Weights of a small transformer language model.
Architecture: biases, tied embeddings, attention and MLP in parallel.
Each number is 128 + 24 x the weight over its row's rms, rounded and kept within 0 to 255. Layers, rows and columns count from 0. Numbers have three digits each. The size before them is the row's rms in percent of the matrix's.

# up: layer 6 MLP up, 768x192, rms 0.0707, rows 485-584, columns 64-127
# down: layer 6 MLP down (transposed), 768x192, rms 0.0661, rows 485-584, columns 64-127
up485 100:152128118139140109117149136151158104143098102129143129091110128130143128074098139118085097135128113076131132139174119129108170099148147180174136133149091117098107153125159161135130132152116120
down485 105:145110126122108100152126120143110173104144124094138145155156140157128127143108123162096106132132127092119149137115130127158127183125155101100133155132150158134146090137096155123094130091168135
up486 095:117128155101163136095119128123131119147132113109086106095135157123167149150155160116161121103126087157136161146158113122081136119097101166130127121089131091141155106171123176078167139148124123
down486 090:163172123151176137176122161148142116124171085118151165142167118110113190105121097140175104100101119145110125149118104141157152123131152134112092166139154136134160118143119078120086129118156095
up487 102:136110116150108144113078146141111135126115117113157113155126152127109158123147100143153154114095122149083122131137103145137099136124137137151104078121125099084166122141127127127114102131179141
down487 100:120160126126134083152129122116117123115130135153112141130122072145099111120105074110094156105119153087165166121107136159146130130152139092149133080153137130123116134130150180145174111090096139
up488 095:134141115154088171118124159170124125141117158155114105072141106156109150127156113117146127150112143137150116142099154102097142120127136137125139136121126123122137100177116136130138144178097143
down488 100:104141148112143092138145126104093147141122128138128132184156119100115124121155106128153126121127073139134091103136137099147117125115154124121115109166087114137112133115122115118121161125142119
up489 095:146117103118124156123158094100165130158111172158143156136099129143110135111103151134152148150109145104114167134077145119131139128136116168116158140138164151094101141153167179147126104095130142
down489 104:110132155125151149149111156163138100102117132142128098130108088101142118137131149123114112114154148098141089104147119143125127088120152111094083118091110094115126113098124143146102152095132122
up490 093:103169101123127080146117130107146109167176117157136129088120151172128147150107122151113123169142135145123047076122123097104098110160116149145133101098121137131149116146113129090104102090113095
down490 091:152124149068136152129141134127111144113104114133123072129150103124135083120144122121090113114151105107116148153144138176112174133113107124151120125139103145101095109155146120143115132165141102
up491 098:132124129138137161091152156136096116132147136139105173152121144143125112107132113133152139130155148158120105146133124107138161098107160135126117125140093152117114107162118108143142109114137156
down491 097:116116109134133120136119122110161142144105139114145104095096131148136158143141155138110111137087142118140144115131095179119080118117117149114143143133164097141126146087114182129109138126114095
up492 092:099124139134089116093127133118157133124143124099111134107137089179119159135125113122128109117116096140132143115105110178114097141156128114168163112112114107121131152129149202109140171134135125
down492 098:113143153127112171159132143121117096159112100147163096105122136105164123121118190166122141155120132156120115149164118084142116101110139135098121142131137112161133141124125121126117133142120151
up493 094:157122095162094107111100131129096127113145149118125160122109082096104126123101129117103154145107126129104124159105134144125127108142120140108140111133196115090133103155133129124144155162129137
down493 090:115117134131168105137095138174114140144113132129093112129118140126139151142158143133122100155146156111145133112143104101126140147172111100162097120104111128155112104143079105146112156134125125
up494 109:093119150108152146093121141160150107126141158114134124149123122127138124129155158129120119129165121142136114148159136111118079111125093101142148098087133125152113115140141140128107155152113164
down494 107:151163123121129070089121116136156116150102148126126131151128131108093162095148073123106178124108133156136118082135150131136141120125180124161154137148146145130127127075124109138124111125133170
up495 099:127109139096126120109141126185131114123124124144166048114149137130125114140148134147071118103117148145119110140132100107125100109145148146079119114151152133138093172148135162131118132132119152
down495 104:141123121170140162131085136119135116161111157137083135123157156091138141109140130101160138138117098112138135151095121115121133149119132103140139164097124105110124097125168089103157117169120092
up496 093:158143179124143118158142112106144106144145169119119157168124101131160151127114117139181152110153141113111121128162089133089150128131144143119164120151150123142144171134141089164146113120119136
down496 089:098129120108131152127129123177100113141093123078134117111108156138113143136133126137073134125095120118122146100157099125147111171141116136091129150104116129135144159144151123164125137151096059
up497 093:102100093151136125114177158128105143088143150131136132125125088127153152097122098127186139078129144095059147130150124157099098127166136117138166146117101131131108146108111152122092144106128147
down497 089:136130080114138163170123139096138131172169096106131101151137154131097124115137121128122122115133104138155108098101123167101130142156105149101110116163143160103142146150073119154144103109178106
up498 100:112112140086111085115125118124103104128125113082152113120125102116150142122121114148111098127122126123099130091108160091082105136071122122157171146135132132111129140149083127137115120145162104
down498 107:102140124153118165163117094107149098114112137122121120127094133136140134133104092117197124128105117131124139149143100159175137117161122134143122091144141099129138096142182141127121119126097130
up499 108:121118111087113090107122152107113120098140126120129145110143145125096165134177140159148106166088167162076186106117141089123116104150144113169135115134120093121137123132113174138112135147134123
down499 105:190137165116108144174117159138124106138130126172128126124096125101116108084108111085138185146160124141159086105122107162112133127133150105119127131117129161119106146148125079168116082104105166
up500 108:156132160128110115147089152146123104147152135119121154106100144159136134121119113136136139071140117082161115147109167138117070103159106138131125149139140142120147132111128139150104128149108084
down500 104:122125156125200132145132140085065108132137108111159127112106158097102147153142143126154131146104114142138111125126125142146144137154118167119148194145121118109133126151106116118088133127116146
up501 097:143144107158150089126156138141104136105102088137132143142139111148154151131137170129129124137124113107115155110157139114103093132090103155187120100129180124117178137149084121166126158113178159
down501 094:129159125135128137128101112122145056157133138150089108127135122129177074097132107091124143194134093137105115166097125093123132106149153140123157116110100138134098129129157127130099157143105156
up502 099:107136123113166121141148129140123123080167195071162111097137139109109155149155103143108186134122184100125119138122133110115098135099129133177100088184142147117082081113140147142082151093079122
down502 096:136141099145102118195136128083116166113123132171144158175143152149169113098087179149135091115131187137146137128154121130138141181095135109119155142129132149094146151155139148070108165130160159
up503 090:132138133129166102089127108139163111160147116151117148147162171173116170115116185132103108109136155095145113153105089119107096117128116112162107059102132113125144199108130130118146158121161155
down503 091:124168122144099165100108147097062108096124149175131096139118099081122094111104087104162127097119100153093106082170148136121182112136124135091095124138126135135120115142122103130107127150148135
up504 091:132136115152115117115154117129154118104104136143157114136111134160161183152146133141138147118136142117185112162155106162114115140144142133119154096091135141107147115105095133113082111117134101
down504 094:150132147126102130141136109142145056143160122113069101125157097128094107096143087144139131114128080107129166145092113110115128074076135156115114157098129148116110157119159136124124136111107127
up505 110:134165188084132149120135141131077114107108123119110115127117136149090116104079145182125172161110144177137103127105131134118135143145160121090162124105133074124151159146116140125139160153129118
down505 107:116108164140130137125137136146146107094116091123138142103129146147099133061153166079117114151127145138141119112106156080087147115104151109150069161141120130172128141098147117169097082111177097
up506 096:151120126191089085109155172121145120119146136147124141123125138124152142144139113136152144145170133115125108138090168161128124139144123157134122135092121136128081116152063135156125139077082147
down506 097:090100100135160149121136092160124162132103097111164111147098147126105159106105122142118117128112115139137133145143103127096110111100132120127107121138154103119147170073160170098155137174160103
up507 104:126153104121076117121138129127111106124115143162101165100137117099111129135105121140136177135156150132129103140134115149114083118149121117148175140145143147089133118110109150106067116150131141
down507 103:132149126143144158083124109079118123148142100164132156150139129092119152116089124110146121150159086108142136140146159119107109120135083143150066094166133113112135137108166174170118096123121125
up508 090:158110135142124133064098101099098122091130128163145154127100125129165119141114111158124090143147148144129076162129102141100141124109107136128146097076128074108127099147142133130077189154145147
down508 091:105112156141143095187121091125155128149130147112122131113130147109112174103132138057140114139162062146143158146146135103139125134167145092147095169118139133108118173111111101104161157100114126
up509 105:165133170114074127124159124126156111108169140157175165102146106131134099130121097147127142134146127123118115163105109123129178120132117109103113087119105096119110112131136098097103135144158128
down509 097:052176158128094122119139152154121212150121083124062142138159164131103112121105138069096115105140147126082154126133138075133143137144116174147154138161146120122130143154145128157099104160092142
up510 108:093106160117108106115134131171129104130115132120156139124081121168147143108123157124151130114108156122138113129164111141081065107129107117144115128120169160094142160100091162154139146096153119
down510 108:097148186144152134120130182157119079121107136137109132144098179086175139125131129144128164145176116161083109143152132122137123118102120155125130116142129114124128102130101121121105097131130107
up511 107:123145140142151108122132113131134109181123139154093074147095116132120122123110105092095142129126137099137101122144120129134111095150114143178097101156118120139120152132138135126080119124111102
down511 109:156086130132149150133120133138146172116131145095136133078105155138130083148138191132148135127096201101115145167110100144137152119130110114091127178092124122161128150110131132120111113156135158
up512 102:124162163139169121119142087098126104108115131134087067155122113150101071134152117168093137088161159129112129118139181137113143108133152120169111109101124123123139146116109112095130162118141100
down512 100:155084160138110123133110124110117134103131114173087132134157137131140134112147141109144163112149117126119146142099133163082093108096093129131105143119157109130154110122104157144092146164113129
up513 092:210163119128111092115117118136109114094174126159124143154127133115160174100160124148128076140118109125175165118117155132133105107173121161136154077112134143138143143145123117119103150104133148
down513 098:102148143174166150130098169152142118141118119151127085119150144117106090153105176110118159134132132142117073116121150112109163088131149101128133140106129130138154081138155131127154123122139165
up514 096:114095141138110112102160156108123074113130122136138186128127099108106133136115123158087129165130176105115159124125162120120185094098152137088144168130097119142145109120145119116147163149205128
down514 097:138143159188127136140130110121128098122127145142115130123122129138111143135118146141143115119152100114149098139145133132142117135170067136160096107119119140119112160125094154153094106108077152
up515 102:155143095157133095126123107147086102121133086103130105136124121113087130117114131119100150135111104122119176125124094118130107119156122147153110146168128119108103139141101189116050108094106122
down515 100:131129134115134092119139127149186125126125147147132124121130150145156146158140103144140134137126156160096127104132117138153155136111098097122142152096103105135145116157137127134138163135148142
up516 092:150152098143122143107157165134114103085105104162131085107186141127128144137104110167069140080136202114101124173128128101133076119113125134181123120122151131126119138134088103151143145152169141
down516 093:154123161155153150177156066116118155119142101104122137147191125080127150143138131137143074196152110146157160136132110137179133103074092091112138143118132160119155160099144151126155133152132125
up517 092:160130104130138104147101118128100109115130125184155148159144072172149190139107113150109109152122145122134179125128127143120118113162155152125102102151140136130137143156113115142124126099108108
down517 094:081150132122120148176115148155123098137137134093134111128159136103125093143117145099134138127082137137126106162074152105107120128101084145141140148154148159130121110122077160082153105138138091
up518 098:111107161137091134119182183138093110079149104127128131085103109166141127085140123135077147131162136105120114174131101112108138089152107136154096107120139140138125161104121128128105123195109109
down518 092:152095116166084115137131154132127155118113088156144135095151135146128150088145078114116187151140125129116151125137142125092151114139111107103150133126089143107135098128094138109124104122131173
up519 095:098101134121149114072126159085103116108119142147113153117104106149169152144170144123128110141106169109110122119140150118069127062123143159113176131149174134127150148117131132107112108149140144
down519 100:173136094093112102196095135107134126115136159190141152169177146127103101159133114101138111117123116143084082155130102100150137170143093155147095126140109143104104127146118117125126122110139093
up520 091:153112148144133107085119119113120120125132169104178135142141092146160142130163096167121121088136154088126143122145143132123139125137122154187126121151130141164131101161080146134125181140096145
down520 096:104124097164142173137156134120115243122129113142107168110120175114109132128120130122126096158136104126120124100127084114162101176165122103089126132128134161093138196148159137153119110119123152
up521 089:118126132099110161126098125095148119157141129109119115144145113127131181120087154116129101120153112152120138096114137063139123126149102153153167137091127106124191094155120135171128129144111116
down521 094:072142171146161078116104080189086105105100173111135123096124155112107079134124127142140130151117153110121137124141092145151109126157125126118105113126127161107103140119137135100111144098110145
up522 111:112139103151130110119136160142125100138124077121177167145169105148130145093120123144100123130076107176134143100119130112146162115160156155098150075156122127086135135143130117193134098151115098
down522 118:132114101137077117115109133084175117112126164177110155160148140103143099130107158157118131149154110122136114130155151104132106152134105127127166138126149153074117113146133146059097108085143167
up523 098:115123127143116130132176124131141114139119151136149113137112104132149109169092160119153128138174169132100125101147134118114167096107147143163117133147119108091130149132151097154119109149139142
down523 089:147144106105135130121156142128149141146111162166119121142138100102116105129133089153117105102141099141118152167072143135148109122115063131178117175164089120116151141174150158113158168138145122
up524 097:143130139137116106150125105129119122078162137165142158177143141198176150155124146119141105142090129076139142149141105162104116137127114110107122097163154118126122123132104129143122134127147099
down524 095:126116132127146139078099181109128052144138123127129106122121132079094133113137141135145166139119172118124138107103132072114115124106145149147116148114124134099119096132120093140134124098117186
up525 099:137146156162144117129177120152185107180118118117118132151153112114138111133129170129115176131165109146114116124156133142126160139144108107141115144113100144109134118121114167175151147120131166
down525 102:114105108086113117104122156118080220075148144136106107130117136142141139096139132104127101139122145122160125159116134127177090146078171136137151123135132119102112114105126071142072114123099126
up526 102:120110164094121160109156153136162103118181133130129113104148120151133087120177136125131134136150139140111071152133168146094111095119133193162180112157171148126109127122133129120103147117121145
down526 103:159151097163123111139117173113076107120098124120158182121147105107125169113138090099150132113161119098127155089132132131126134111140103125110115121098163114112117151104161150189120111094191119
up527 115:163156139139131107124148143105132116154121195148151106117091127134101151080097150175097109152116155103140170122102100097107170081160103121090145091082132144047122137110119124155146163132118129
down527 118:114148146164167134109096139152130087141116143145102121105085135100129147104149155118146131111152155176133148085138131125135125082095163163153154131177117126127099127145110115114116114106142101
up528 105:151112150135132154138139130112123128153146146161132075143168123147183124155138144141108114122160123170136096109147099091142088145158115127163123087163128155089169144151136123152133107111122158
down528 098:114120121117079087123115089116158155142144146106132117176121075131092118145134123129136144129072089102160099110112165158133122121140125137081114110118144097131142150121097170115173144128119126
up529 100:154142096095108122132172138172137093104164138167100108079171086125155119148096144121108094106109161118133118132133139127114136140113166149138121150091105129131121117177149134109098124212101102
down529 101:117089135159170138141120116107083155155121136128156118165102138151150116185100107126170121153128155148117105156102148122130108161138143133111127116113135102117121142128082123170197140096175120
up530 100:119159145166175122067143121137122120135110129172139146130125124184115105129109144133105124126157209081130138169134092116077127100143095117156121129118152108137147182172094150121154159140183133
down530 098:175133105097115178194176139098094109144154117128147104111133113136116127106160116110134149108103104174124105115195128117186107129107132116122137157134113150085106095138127122082199113146115165
up531 089:158114128117139111103139128098135144143163111130164097124171065134182119105109130116154144108110161071121088119121175147122159142129102176126127109135130074129133118154120121091151134154114142
down531 086:105095126134143131098100130151164109153068140105133176155104178111114135139105142111111143161136108128145151128127114152091139146091093102161123077126038111094134153155101156159151138124160101
up532 095:130147125161093138119159153206123109107166140098113066101149109121151150124139131112109119112167109104121101120136158107126138120106111145117107144136127147125130120155138139166150133134083171
down532 095:135106119091164123128132137120107218111065127140131166142134156160141151125132125163128112122125182161130137099114144098158075119138150126124128116091165161103150140094099156138132142111164138
up533 093:131161128157092104134138127170104135123135118122124141069142091143153109103126134152106122082118116131133193110135130114154130129129130110105101122130097124103086198168076156115113151111158176
down533 089:130146138118141150086144142149110177089150108130112112131113205133115144104133086135123134194115113121124119111101146118160147134084130112113162102160145198134156107134162102115125107151134130
up534 100:140104114145121166102108165145135100131129130152118154138124114154103107115117129141092112126126105170171109085097114115111122099152130110148097115101143147123114081134122173137130170094169136
down534 098:112136130157122122171124097102150099123130135104131084125102093120146110112116163146156124136140162132128121131118110142101128144119165124121102107129153098175145127094139132092108121115142096
up535 107:097122184132154095158121090144114101168119167142080113148091146190129114102096184120119172106117110134151086110117141113138146103162121120140125145117156109125127142101122146193136131105114142
down535 109:161083139117103122148127102135107084160102146126137121182125122139151136122120114174143082166102121137108116153120112090134103115156109116142134116116100132123155126115158119152116135132108125
up536 090:109149145118130124127098144173095120150115108127118115121140109124130134124143130182131079104164131128107102146173140118095146127118158139172129087149124100102117110132093110195138156184110109
down536 090:098126104143156141126129129132093138120111101099168169105169172099105135147127180138136112163125077110144162104126171082117095138161145113130139155155124107144108141091164115156121120113137138
up537 102:117161104120158115147117103114090113128113173138119111150103133147126139114078129135122133158135148112173155128160134074129139126153151117134132138122116115087089108158118103127123122095123174
down537 096:115133109149149087124124079117102134106146114131094092104174118113119141138157116109117152133144117156099133105095121127132169130075142133137134111129120115157112109129101162100103192126094146
up538 106:138110087127152103122145106107066099151138128143145087157131111130127113135150097170138144052143121139123126121109105103137086105122114142108112114128121129108100119174093097100125107105121135
down538 113:117141147107137123112187139147122132144125196141117141104132119171139121111091132112121124121076090103118125144159094114111139124147152182156126182156175108153101143087133107149098124129102134
up539 098:122164126152119092124130109154105107156128138166072136132085132135098135082140133135104136100110125176134116104184119143132151121110161144137114112124094145107094131145135159128133105176129123
down539 092:133108097145141123086144125068124200152156120145114199140137122119166108122120070135167090100118149123157112149099102098120141167148147098117144147107149093152124137099137123139147105148116110
up540 094:127109138147104088131129089118123113131109128156092138145139121131149107124114130143105103082129129102063126183110109149086099147128117113107123151114109140132108142140135121181129111093149152
down540 090:109105157134106118147155134129114075143157155099118186135106129108129156108113127131109129102108121153167115091132149070112141135130122088115088127136150153100128121104151137149153102155136149
up541 100:140194122146094126120127154155131107108116142151157118139159166160113143125094173105101173115131148108103146124157113111139141095177125147131163130121119083129074134123131174135106171108094180
down541 098:144118145084069141160113123147129149116138095116114136089159149121098123139155126135152112113147150137105125152110141160104134101101149129104152153175112127153134086168155154120142096154164115
up542 100:108125093070115067100108109152155138155139128154123096119103099162118137109114158104092134112110103103120101108182142117126152139136135135124165143168105112092126156141146154108117136129134130
down542 100:095107156118150164134122166120108090127126156109133159175149112123178132105112155148122144113146136169144117130075114081163101141151108127152102127133148112134135132119107144130154161125136133
up543 091:075134128137125141115165101138131121180149112143143107131126148105107114137140147146100155083132131138111112187160112136142081120122112147123160124124169172136097120117126142131089118113126092
down543 089:099077129122091137134105119103114200110117119127106152105133136133172125105087086121158122185110096128168126081123143139107156180153129155145124122190125118160156126090113111141108094117103115
up544 094:114110142090131120144109120140109136098128155150153111114148111136169113117130118157132169146114135065088104128160149135108168112133099127099131107118141116106156161154158142128097111159141157
down544 094:153111121131159118116115183133151105137151097112108112141120126123118139083089171107125118144145113134175123071117118153142092161099128121138131106077125105124145141130129106141136106136132113
up545 117:159140130139108088115127155157115127112163095109150080158158106122168119092104129164121124091175147136091092114124123120140125116118123129120182145074149134129130125142142128122071120136148103
down545 097:127116170146114141160115095111096247095114158142113170117132141108107074119115087120118132104131165105121151121096114125208140138131123121119125183109111144125152096122126144116151145156149142
up546 102:159131156141101113098129137117108114085121168131110122124138112103135126081106098184140140140136135163127093143101181111120088134115087176181111133127118152145107140173098095089137116125143128
down546 102:142132136078111150126127155125091204137154068143096165112114117120136128130128156101147122135145120131144085115124105083124102163114143063133103125164110133142150143135109108183123124109093144
up547 104:138137127112135126130123123116129118082105109109118132114183114178147147142122138135154213083150125143153120165113110140117132109180115142149124081145156154114115114123128159160122127154149112
down547 119:122154144128125118082104119114149090115177154115089137133097125102136124141116090126082154123128144132124180125100127119105127052108142079079088118149147106126140112131096118120151151133138128
up548 099:106135135104100144111088096130150126096102134143094098124124132187184095139085149150086151090117168172151138112146170128141130135157127134137094129081175133122090129135158106105127120122150124
down548 089:121103123167138093146117166099144157122186123138153120101136118114126116137165110113173117079132074097145099118141141163118111141090161098102180120132071119140106079123137152113134110131150145
up549 104:136137108126104134105175173135146122130158119115134119123142142118102164134120107135156141129134176130108078099111142122115101098103146161127092157072138112115154105150161155127122095103096127
down549 103:116139152131149120119097102104151077117102121143124137150106111098123116099141152069147147102121147144153127140145079196076171121114146151140115116129116116123150121109073099195152127133129114
up550 103:159130128100156167127145129119130097138163109161152094090109146106128104030075098138150142151108095116117153142147183124092170086128154112075102162121131122112115144077149121128136135166132136
down550 103:100104083127148135137115132173100131115158176143116083125175115106108102228115127136113127094142146150082126128139094099159122154116088122159094117133150132098117124144122133128139125162132125
up551 097:086070160105163137134138146215128115130156124110110121140139123124111177145122136136127130141163143138121088174161121135138084121126126125106119105139140132136115118128149129110130138145155195
down551 089:147142090108130127132090141055116088112162114165075074148133126083145124115133105149136134114136089152091147126136124137158153121160133122142120099152097101128107143131058108106127157073101083
up552 113:145086123174115093110105113137122122131138159159147111117128106138132112116165084129110120105134121141118159125121188117148145130128139164151142125133158085107098145129139154119129128149114116
down552 114:082145164135163085130097154143121143112142125130106077103093149101086143140134105121139137147142132126130135116126120109178076166110132110091148104100156122093131122110162118095185093112149136
up553 091:144149107141081086082150119097142122098098161191141109108132147116103128120103150149143108105137126136124113151067156145112115142126144123086176090085165091101127167144096145098148115122116130
down553 093:147128135124198160115132106162156159150117094094124122159094162124139153132183159080125133107138070110141136170152100124125100101128136127129098150174098196125105169104108125156126174138166139
up554 093:166143161109121130126097138155113115139124122140152138149113125164141108150152130146166091112139145133145115114156108098112129097090060144141149144151133089136126124121095131162168195122093134
down554 093:144116126120090141159140108140124178127182119122140167108118153132127154152143129115154111170115102136117141117131118117164097171138107110086162176147068174088147137118160179150119071109124138
up555 096:108118104112072137142129140146123109118155107137153125101114091099163144109134075163134099111122148149135115109119150094112127127112143123170139133129129138098092136147130151155085162154107167
down555 096:153108116181122093143099132127150179102140097123135140148131155146126149113130151181161136102142133133119134144127096183132116139159155144138156132156112157137140139084106153157154141101136110
up556 095:132110147115130079096130110118141105111119118116119081136117109134124117133119075188106143151145117179125117157123139144142120115120127137069113097103129109105102095122075135136180140137147172
down556 095:115142113140126114135158125124107137116142133060165098160150172142126149164140149131129093123110134118151117134109147154149140164095125150110127097127149131152163176142122104099104105168115121
up557 103:118178171147119095119198127141129124155131117147158100109127107141115162132147087126124119125130106155113130106147113148101113135119120120099145113115199127121083108121106109108166143127086119
down557 100:106100101118157168135140131127110101131095142139108083062141130106106151088100155115111148120128128091151146163098143149160147156137107141134118154133076165072167132168174135106109131130151145
up558 092:101133158138099105123105140112104141121129117101116120119196134143139082152106112123120138109126167089075129148108143110127152136107132163112171154134164124111155108077092139158111120096089166
down558 095:130120110114112122159094133179145090151131118142152151137102111134108147089159120103152126158135120143155106113160141115095103101129114151132139089125077111135117153133161108124153119116154089
up559 098:123185142124122093131159150135143110140087152098113151132114163138114153101115129129110159141108092128102144099148145112061133076109136119101101135112100134117139163139112148125123143134083099
down559 103:099116099132101109151111144120117178127151119146126149112093125192141107180131071124136141127097131118167162143130153167147091142161150138161172152127163182143139116124140116136114134098130105
up560 099:075110195131151109075140130177147110124142168173123115116111122171102130092148113163115105165126130132155078148130176109123104124171136135118142129101116131117071134112098122107114116109129141
down560 100:145130114121129142150159153134098140143128122136160125118183106072121152119142082134145173145122111138074153100114102152113123158079108179138145136134139120146162167140137117067109124152099127
up561 107:106121098143131149091140130118129106076163132127145071153081171124102104091120170109077137128128116131172150104135134116121163106135151131135150101108097149072121112100103168188113153123101159
down561 117:090135153120116117150200145139122052110105137141116159135113153117113136120121122123113106103130117103103127131137156087114127131087158147148135104178172133091147139158150156156139107084155122
up562 113:125138134107132113102167164169153102118139157097128141089141090099115143136135133165138115113144172142108126124136181111131147076125168161146164158126144121119162128108095137095152173147107116
down562 108:193122170143102132157134093102117134147088130140092131109118093135156109089165129106146143130067113137137087128074135171102125134123102111145104129145135110112153137171110113146146104126122143
up563 105:121089147137131142121095139149148097133113132155146156165129157162111132102149126114133149154140129158115139153130121151077125095136118139216145141139140133133165061108087206090130144114089108
down563 100:138169086108114104102132139114137169109118144122096102116133116087136128149115140112094143162086152083116126158084101121137140151139152094142165125139093108130141181111133100173123129139120146
up564 088:161082102134133079103174127132143123119142138146101147146152119127127114133124100107101153075133146104165138108105142119117127112164133151139107157092147173108122150161089128130106136096150157
down564 095:086147146159132157158128137148140187146106141128142118117106149125148146141097170125110118153110078116098111096140109139139104137095133110114102146152114091174113092128155109143145135134092159
up565 101:106120120110119131098140119095100102105153149097063096118100095165147113138091145153074101140085140135118121150092160109086142121114171133114144105130123125137139150137109134108097148167128137
down565 100:133116143121167077141118100096133141150150130125170143129115135117127148119150130097146159074131085133147153117131126089131118142172106117125104155103116147141158127125123079137109142134116108
up566 103:120132123150130083139060147137081109092144109113161128146135104127129148118121117116136131124104129126143101133165158116148158119161124146116122101082138137122108104176093149168090116145090140
down566 104:083110124156109163126170131159115153085155109080093150128134151116137141115106118145113141107133116152110161150114112131139152139122121141118133128139080144129141151093103087136109138177126118
up567 101:160074116113118086068144136121146116132156085112154116138117134154159111128109128140160091109099126083127144114102108108118116094095120140162156100132123128116151130157147182066091189111093123
down567 099:133147152099119115105135133139149117129093160128084122091130142142127140126101117091065119115135137109086091163143125108127094121128150131113068133120110128130117163117111117150137131166100138
up568 105:121154134143153118144144177124114121170135124189108107109103156114124147147079151110103155129142139142139157146127133101128157126116142138124153124094129093055111137117106147148161103098119132
down568 107:126150129103122097111118179129106126113156126080117128119168124102125128155108111141160128098124181157105159092126144148121140152081135113105086112134148166167162127133090088140101127119116156
up569 089:131089126137095138099171089115108110095127128088094115085132080120125114126127169110122100103117109153097132179117128128109110124132068133135175115177122095105128135140120098187093129133120129
down569 088:100109135134091130118147093115131162169131125121138087136136146158119132121097151091096152143165099129148119084166125124121131103156156147115139124153117119149137156121152117117144148137128126
up570 105:121117120127132150094123104133148124085146161121130089119145136139118114106132139143154150117171154131135128138111098108121116096113100114134080105154116178124120098112129180108108159103157126
down570 103:158096160115125116158130125125158127178136153138132153118117116122150094104114171102090162163115130104103113126145108165100152160114175112115137111110137131142093143136123095121135077142146139
up571 101:137140147149111134160145130147116107134137117117145135114139080140140120116106126152071123129146127144110093165126189131101135117146110156177169133139134098126096095121164132106140189136127171
down571 093:128126145153126160129088080163134100131108097130104139140086081119098155158126144057127151116159090115131086140135101121132130131106132107130117105154148138118157142135129120124123091089121107
up572 094:096131182105085121125135126124132114126131142118083102113181122126119108091156155143052101111134144119122160132132135106109147122095151155160160148084100115125169141149118135131138114169128184
down572 096:139121094096178122146119123163164148105096109099098101146138123158121100111092132127192157096106143113140149157148147113130126127112146127120093103126122151078102139111161136125144104077102137
up573 105:136130084089129164128122127147150117113105122147085114112095085157138122149139191120178145140105115153144115085149111152144154123168097126147124125167123138089134153124134161143129136121117068
down573 107:138110122125112158123119110148130101154120121109132113136179169113144126125144133125114148161096152104114150114101142146109173137106124101122099150118062136095124110125138161129113097116102092
up574 099:135174148129102116114107120168142107136155123196135116092087168136158123141130146100136131112136158130157095118166137100098136123124162123127118114084070135101088149132131143117177122149126169
down574 096:182107122127128090149119113128079134127108087163116142166097081120108120146149102138164120111104154162096136167086127112134131140106114138150121120117104135154171097096095156137116095107096109
up575 105:094137154115095128130118131106144118143165190139115158126126084103116096112089149147116152153130106152132099164152143104102125135137125131111134131121095085111123107130139203153107141090149159
down575 107:107160070086124097145117109138159104127114166081147142121117118109133167111160148133098099141115101123151117115143101145116073114152144132137141138088130127172115142128120114096116169119117097
up576 093:116088158136110182125117112136138126153142084139096125120098147121128122123149075168155150134141140071158131125088154132111190134148096165114136125128097136125089127139128173144144122142139154
down576 091:100149178120163080098125114116153098112102177154108150106158128105156170120154176144083095153136103136102137101113109124124132096089129116155140136143113154113150133083137110136149144089145145
up577 102:121151091110126149092134143134113122143134097169134104119157127172088143100162116162184112126135129103103122156104136109136105087120093127123119103140118151109143154114102147113130137107095149
down577 110:113143157112097118145102100123134061093142123127154145114146117120123151140121094083165116126132192131093170102136121110093122112130129058114168133152157151147063116142169153122069092125119113
up578 094:161115091145109117103087106124134121120133142163136135079102157135176093114155142145120098095146128128135135168122114105129081120088112157095137117100125125135137092139095121125143113138127115
down578 099:121130139143141117106125120147142154143128084083135157169144187165131143106153113173135160145127134135113128122154164137112114143173111152104124093138143158119144123128105156135130180114112119
up579 104:154135119156129098106099147123083103127126133136159128122109130133113140144152119127121151161143149173093116131102142091126096106108104094148088105141125154117151112151132146110120135120141126
down579 103:105119092088121116106090112163136133098157136158132167086130106148121134162117082121115081091124110167144122137088085162168089165159151102079159100108149095126116138118154163143118160131141105
up580 090:130133146119179110138137153135111122095122150090145111122127130148165131096139102140089129088114126069114127138135154093128143137101122127155124148115124085141137153184104109172111133123073181
down580 087:168128115127118121123116072139120107147120101159172142164108124097112133104119125189158092165163108140124113116151094153134125102176105140127124111132139169103097148072150113106124122151115106
up581 100:095127181146158143098117111144156115162158126127152131130124103130122109161119134135141094156114173129158130126170114111121156106118182104089154142110134131132142183096141127092145141143125148
down581 105:162126100097099124173158158138088124084079099112142111134152154128142141123131126147124144092131111119093140131090095162144120155128064167145104111177134112124071095142115134143090152155142097
up582 123:152169158123094110137121135111117126113125148132145128145185111136178123117090131147078163079132128159095117136124134090130152117107113144115154140083141104114140145145131176118118173156149128
down582 104:125136128110106118117115145104099231116104139093117114135176122116112102099100127118105153094135117149118123120124146097155159172131138140142130140118137153152127127163123142116117135132159138
up583 096:147133094120094129101133145137133119111129145104104138123149151120118133126136130119121141149170131141155125155122120112112111155126099118106127118107149149113104101158123126134126148128097145
down583 094:095156111185087163112098124098123100127102118160145109123072141140088133116126129134133113115121141153097119145117123153175177121158119139137097151135116115165126120149081149141112119101116105
up584 105:095106114131135141081154148124123110159128098139113078099156114126136115160159192118120088088180091170109077115168125146085116110113148131183134106167144120121117105133161148195098187102077172
down584 105:139121109091134082158092159128116115140121102101156150150139130107150173117162092160130102105141133136148136114103158078144127122164150146122165128132179082139152126152102109126083146137132125